Weights of a small transformer language model.
Architecture: RMSNorm before each block, rotary positions, normalized queries and keys, some layers without attention, local attention windows, shifted keys, exclusive self-attention.
Training: a variant of Adam for these matrices, 119M tokens.
Each number is 128 + 24 x the weight over its row's rms, rounded and kept within 0 to 255. Layers, rows and columns count from 0. Numbers have three digits each. The size before them is the row's rms in percent of the matrix's.

# layer 3 attention key, 384x192, rms 0.131, rows 261-294, columns 0-191
081:152095094121088115114117163115110111140084134108127152119130170150128105115138140113103152068130100128102099153099129087180153133126145117140152127100134090128140136167164103152124140092124125129118152133083108136108144126131135128173088121155145094113121132120121102117154119119146147138167147141132099136155155069073099116117148098101091098117112135122127114157172125151149149108146122142079105102146161134130134118160117122152154152123117095127164154139149142133115151131112130149114196175134167093184086135165109160144138097093107135126140098127157126161129110085154127136
182:139142180166103111175143125118134150116083165112119126113120091137150109149153072114132117142094137114116169129132131149076109153069079153106126130146125166142123116118110150060139121135132152116107098140126169148145112119143119101076110135134086118116091126146117101151126124134119162119113126137108118099097097177157107143172125109133146160114141142152084140114085117113118100143109126143171143163105170141133135094167139116109094123130131170125087120140134110134117126106155122146142104062115097157108115137114138122094082118145124135104118143127089160109136145177120112132
092:153160163168155137172139105092115142081130129144130131100119112109137124128157091145166089173104149114126142122153128149090113131111140159092154134120134176144126140045129159107130140115154130127112089149160160148182147092123132097116167142113096162142135135140134129129090121153165160147085083128068128103131107181153135157149117096119133132145126155125134119110089107104163104160122139122196134135089139138114121143142138094111119111152131179138110137101137122099119110097114137144133125100115092162122109127082141134110104147104111117127116142117091147147147115141116140112
074:142104144135102084102144103056125113108109148124147123106137085152184117159138106112096137132149107115174183121113147099138118198094092107117140130128121133114129085172120124126136116156117111086128104159108158126152141149143145148093141105149111133096080122181139139141148149114140090154138110149106079136109131143102106158133114145099137120125152115108134101162125114155119160149132088162133098130159137134138116141152129094136133123080127148112142131130143135126147152083146086175153123111100122127124078138138143090088129088145164117130134109077110147119139135144101116161
070:087146160132132123121120144115153111138147082127073106117106124103136115138147147111105080124140109154147159155103114117092113163112106142117100128159122137093117098162135121121109170138109128163105144120136137109084089130121146108139078106079142115128137152137121153122122093132124130091149198158082114144141093116120154148118106175091145096120190126163123117137122116128145116132131128136101102165158138095148165185103114130107145111120102151126156177165119133150156209131138107136149144125163106131142154101129145104121144130107161112098149116106147147127111150157125118159
077:127119080128122126093147136122092146128128144118154132136141150145116168128112147128136105107144133139122079106129133171214136089134152120099123128079124110131119132156139126178134104117153120143140150131100127111165127112147141149143147186157140119152141089149151127109148133157138116141109110099156138127152138074154084113113120097110100128142071148100152147128146140154097164127162122095106126067138125128133114105122094139116129154137125128124144112107138137139104123147128121117138119151110205097157075125174090186170113135124106143150141127155155091156135100087132141098
063:113138143151127115121111114088149132127080124109142146081158113148156136144129102104118118098108132157094151097101137113097086137100109156145121113157142146127114122142142121099153132118132131093094104125131142160115153145116155054100119149164088109145090148147118091147132134109155151139134157143068065148124083090135097125140117128060120097162169136121119137137087112124130122108133117116111099150134191101117100134171114121102146109122110152130133168153150138124081148081125120134150147112124140140154099102118138192095128110070104121133130109108113129135108111138133127123
108:128138167160122117163116119099148132129063131113133138112152099145151119137126072122120116132107143146100192131133152111075080147100081154126129118157128160141117119126108132063151122138148153123100083126136157157126121131116139071075097128140087107133067151125100091148126116138112157118125139154101116107103085142147099135164136108106146151138140142141097134125078110114115106124142112144148111169115182127121118131181145111102095128133144164137098110154127122132107155093158129144135123069122091159118131130120151156108119114126111123111145140121084144106115133168141120145
123:121112080083130148100120139150115123140181112130093116137118155106112140114114181127118150107136104121158057123128107132176156103155184107144117147097133081124137128124141116201113133120109106126145175118119083104122130134127124173180136133116179138137167107125152153112130148124150091122131127097151143151151180095103163127094138152151103098123118115121155111133171140138145138130119131107117142092155080125128137141082114151141165128118134097120157137116141146122140109171108137115122133190139171084153129130140123107148139138127140129151130118131174108131130114068124142114
144:128146146178098107179130150117109131121093150105131132100104104153145097148167047114127124126110144099114153162120157131104141156068075144114156125134125143144139088109137127071114141105128132098103090134115180160133123109125112093096128119146108118135090127153122093156135142125137163115116124148088105124086118157134105153162134102116145169130137153156071129115070122109137104153101112137142149150135200130118131096162142126122101146138120158149113149140178135124113134103155108130130139087115131157134109152119124114110108090119148145143118124111107175135132133153109110149
149:137130140149082095162124153117125142142070149106129133090128101153123100151140074109124130127090128107115173153133147121080134160059083142124149145159134147136121111129125126064129135121110152096098109132111170169132119127127115095080101130129102117120097130142122094153132129124113151115143122139115108113093090152128096151167138113136139175114137138172067120125070116117124099131121119124143155145121193137125142094166156126110086143134139147132105122139153135134132140123160131130133123043123109162122105151134119117098093102134124146124122141098105169117124134147099110135
094:113149148136097163154112117105133162111080163103068122134125074148179113149132089130134130158111125103143161108134104134100117148066120138101130109118142162108135134129146172103143132122116130111100100097149161165187113123129105113107113127133110108113138114179138120144108136125143113128114122109125130087100101178153135161155115156138165159089166124135080114079101132099118098159111108137131125131127150150172133126147110131091110105106108178135081137146139124133116132110150101123172103086122128165114099159125145105104094142158157159117117126117102153109136158152097112125
073:095162092123155115140107121121157116141136129124140070154098129160126181103137145164119118143176118101120123147144122102109150102124135130135144119112106112116113170160106162121095136129105123103164111114126128119127114118138088135132143107138116145103165092163165164112158128101112106140112143058169133141145121190122111117116111116141159144145166093099122116113134116169102159107107142114131179157159101145099126144096118100147165143099111131089143093118119105135148105107105082118114128122113154130109154116137089109138176151156100197134121148118151118113110080107162100106
076:120151096164126113157137093117169128067130169160124128118110186141133140124127192132146141143129109108136080117101141146128138070142150112134122099098146076149138146123120138117106125138086108152148122102153124123103139083137113137158133105140136144121155110118173155088143110130083093168080146060167147119139142167148119121090125114156174145119148147133175135119135123102098177104091140129102145138104144138148113106114127144132160132088130125118137090090112124127139099132112109133097075139102126111107138109140122132131120148163158123126105147120162117122136100108179149120
071:129109095095173158131071125127155133151188153104163122164113097146120137098163139161116089152220153133123122137135136103118156106154175076112160135082091111100147151141132136154102125134156136142154107100151105119141098143131122135159088107130116141111160113170120122113140099126105134127141122124146156105077124138134135132123156118142120116124102099122148130094159137161125135134100139172156119104146105117133105127094109094177144127127097165089161131128118131116116090124077132108097154152114172138134135154150110123165164164152142126151138121143119159132148152137138145114
074:121181132146093107184134074123154139147157158136148096168092142130117148101133153099167145150127101105085110127139108092104176103133133140161118063146141101141113151100081134142127107152142119155118127120147095152080149097075074165136158125148128115149135118090142149121101127104140110119120162119135124119125168140117110102096103123134126130150149114131128130138136097123126124099144151103138153164101143129157122108098156127135133147138161089182151095131124136108125134160120152106079137136161134145144164119121075156130098176123140136142148111140174130138082121117120162133
070:146146159132144120145117146151137130165123145082120173119125145108144134144145075072101137122110122126090142150128113144133164168140155117136131114166123126102139085116093109165145130127127134150102108134144129156096143152077135144123124112170134114100091145093084123156118112106158100096165172183058104139112085106139123145142160169112091113114092127146116135140143140100175156117159114125168103151136148119137146115104158139142076131147115097139133140146144155095098134147155167132109138151124115134136139127127097160137107127103122131123132122142161130122082143163060138161
072:128132106106149142095133115094132115127171118105137118131139114132104132117149182149130133119143124145137094126177155156157101102170143086106163197114140110157094095146103124151152099145168126148109167130118124108105183150149150129150134153148169123139082142129144159085131129108150143151167097143130130102170086137135107100168107165157093116106108154116100131124147134151129161095131150093136119104106126110108107121103138151095169138127133134106112138139108126140158116122101148133155112153148159074133092106155124134141175073090145109141135111157127088151150144117136155164
069:111138104144117145115126121091107140148145148143099085135115130170131156099155180140173101124152126131136105161130125113077123097110128134131131086131146138142104141148152174106118088098124116101125146076132142121150138074127141108133137129117146135144155087139173145117113145076132147175152134045122099143130136188098100107123105116161125159147158122097123081123143113151100124136108164135081173104138123135122116126134122119103161136093140167164114120129105128154161098120117086122138126074180145119115109138078116122138126155151152120122145131100129122136141128084132145116
076:110174146127102147149131075141134166159115116135090125158133143101105145138139108082148119132112085085130100113140123119130161142139120134134087091171172117117095137128152132099131143130106138120130125124149120166098129085118110117097121140116109105166134105135148122131110117123113109102127130107165110130138117101118160123121156140127118164107167133185117086134111118081106153118116130083131143135082161126144130110134148145090126139108158135197108094147125159133102127176182149100123171133159126153118145132069105090089064152135120151113143156115141114110097144145103163146
069:122157161146089142129159120141113107116094129120067123137123142143116109146136104098127162129069116118163124102168119159110120126104103166125118150182161128132114099115125139106129143137112121167095106124097141158111134136106117136112137143112154113151090127090136124129126141143116154115120160172166106175144127106155138140185125171110114116085151140160114113114105143095129113126137122103129118182080156163120185120133139157091091139138101117164099135141131125111145157151139146115165064111179109111141127123148157147094111091099143174115135121105131113136114073126108113144
080:153111155152109140127118110139135148142125176134064150167133081106144131146178073116110127162108124117107138118136100094069128163096079123136151142164134143070142103098133136123143134120127139131126086127127177175101063114114110138106112112142095117106124122128099114177126128117137143099117152169080137096075108126129132164150151172137161131120117104160142130102122152124140115138143088184168126134128152137135142091128126152144096106137155119132118121132154136080098131110155137099105134092129131165131125128144136118121074104130104095115112118125104141137158143135101123131
077:095141139093093129150144080101117061084130110084156122092148133166143112126105160148136183073156138128125092149120153105130123140093140112124137099119134104171134151153110131095127101138118093117086152129128117147124160132126126131126154124181164137154106130152151137118111125079164091157154125132111114113138141139143106102092112095126127123128136141131066126160179108142109129105125115141114125143088168096169084149126165118121127126131134155158113147144122155147111138122087105166163103107116113109120106134141124119123162101097203128162137128124142116149132149112143141167
078:122147119101169094139137115110151125144129112141111112168112111154082164156119133119119125141114066058137121120178123102132174127119118162132140116164107097122107168115107146131085125122119134086133132160102119151132128128124076108100119132092106106139143135118152134127142136127113094085133143098139104136172110110125115135096110096126163116110166138140104104147093097093105128122135137091143145130121100137110159142156152096114187150075142126137119080097121148142144121122113150102115162108145154126118124143127137143104163168132089180105119134107159118137060081107124108163
069:163099115124160127100141154126131124122111112100148126094161089139138105118153122154075108120122137154148160128124169160104100130143092122101139186095108139100134119144118129097112142150099136070146100117119156121164095176156170133112088132093119162127115122173125112154153130122145184115135108162096119132099106113107143160171147152142101147123094141109108129107104143150140090131111133136156136125166112110082136154134069125123109137118074129082119178124136112117119127153146130157147109139073172119111138131163136090115164132081113116162132123135109109119153126145118113109
083:100119113101090133108114166125096107123177112124115131152148139109149119150061119129164167124111137172128121142120100112185096145118171120132091135121104132146139137134126076177195105124171133117101132128129089099127132151140149144164164157145126113141119118162137129093135150161151099166163132129156136139160139116131155119120148131126149124109142105107122137160167127147138150138155101130120077070156100096144100115149140126136127101170146141139158131154118161134144149104148107158164139150122129134153104154139155159189164116141159120117155108167129126127134179135132158157
083:120134135109099146139093150088146138115098120117145172102104092142125110144110094148172135174121135109110175129154131077149147118133135117095132140102130164147146129065153132143161151115147132141108098134122159172157153138102078095143153108107111126136149178115114126121122112155136129150131138178124148128136117129127105168139133091079177094138119137115155155113105125090174067126141141132150095116148164153131146167097137125128113093163121133135142156140149129130126139108156148159159163132146133161116130133188164144163135116123150173132131096167140161135133141170102125120
082:123143139138137148132138099092118106148129125135109147188129133089138158125157142148160076159096161104154113136115119129134142111168122082146121119125185098124097142144126105122099098129140165115128132107114156090092089112120135114150153124071123139122141135139170137136083099139090155158126116121123141089118125142148111134097119110150153099145119136148117146165062134098146150148174133132132136127130171167158085120141134133111092099143158155098155154123123174138152146104136097118130100160057126108070151137150153130162180110115139123158115117104124123142158130129153133126
097:157126112143168131100105122117141138122137169122100109129108106153135104125139106120147096121119147126113159137153131112123101168144082171116132152133097140105080103155148150083134123145129136099174094094138174095087117122146145114148103099095102078122148145137117104148142081099090132087129153117130149100132115151123166112174138101108150133101126092124087099102113098147120114113084175103115157128156129175114178145143115087140168091117127137118108167114148135104138143145091085106078126127144110159142155118113120149137145131115112121099116123149127122110142143131192159118
094:151142088120125160108125160157150120132085188084149075107099136134125107128125112154137118163085083122131133163118133100159104120136111124146116158094129122138117115113133101107127136129110162156175093111087153145130143114146171120100094131138091129106100111104092126134111113096160133164177091140105113133172121135082155122100129097127120153130152140167091118151105136123093098117135141072119175121147117124099122130125157092140183121124144109157110084095132179127138097125144115087119125089135145102094135138143126118139115124133168145129113139121162127133106134155185140132
077:152158147126097099134159129139133131115116147195136157152128153084145154125097150114125132148120119114136121118144130158142149114118168151112126171127156153190166155127108113140120150128124140092145134142157131152110116116109153159135135166121128141122164143137101163115132125157155160190105082146112063154091101144172128117143113119121158107150133096127138146125154107141126111152138104105143101139089112121161139128120122155161053125085088090157126090139128118136118162123136142162176114148146135093085104146110123127099139159146154125148144116156107136098105102106122072117
102:145098124132086122067146146139122161116146112107118150115124173090114137124155108117137149151137132118111137134138146165123126133131126089165147082168087157140082161134118138148180124105110167120150175149158116117110146147142123138100106122082112137117162133136100129129164124123107160115144103097129117137155086119167053122098130121127136142152075147132150137141128100160149158120142101147165128092090082127069107114097143100117149118149176139128149110108121127110146146070134118129150177134140091148149096137140126117125145142141105122092168158114131117106114130144105111157
138:123098147126119078136116097155138144111151134132114094157098089170178125117094137088117177111153128166163135133104094107133124088108165164086112131098111148117102108110104155113116134154138139150102121121118122110146133127138108131116127123112111132150100119135146108099180151136150104135142149163157146087098112120156118140171098121135113124107167126128090128079161141162100162161101149162137148143109167130167174158139097162096117119147134164111098159115109096083155148095135140134140087099145124157143127135096112155072119134147149126106122106136108111154163138100125137095
093:139139119170159123121151141138132138127116157113135118133061124135103079165126121138127160164187151111158134063129146149086121119131091149109161131101101154129134134124160112149106109113149096120127126117160153147149108121149126209107131177126123121092156146169170143119147130115155153108104095149117128152127124136186120152122152132088141154148117112155132117128085128156120123104133110107149174111131100150133147163080135134110104133109084111121087097081134154095146159123099121136171117091141113141141170141122129102118068115112121133118092136105110114123138124126129139145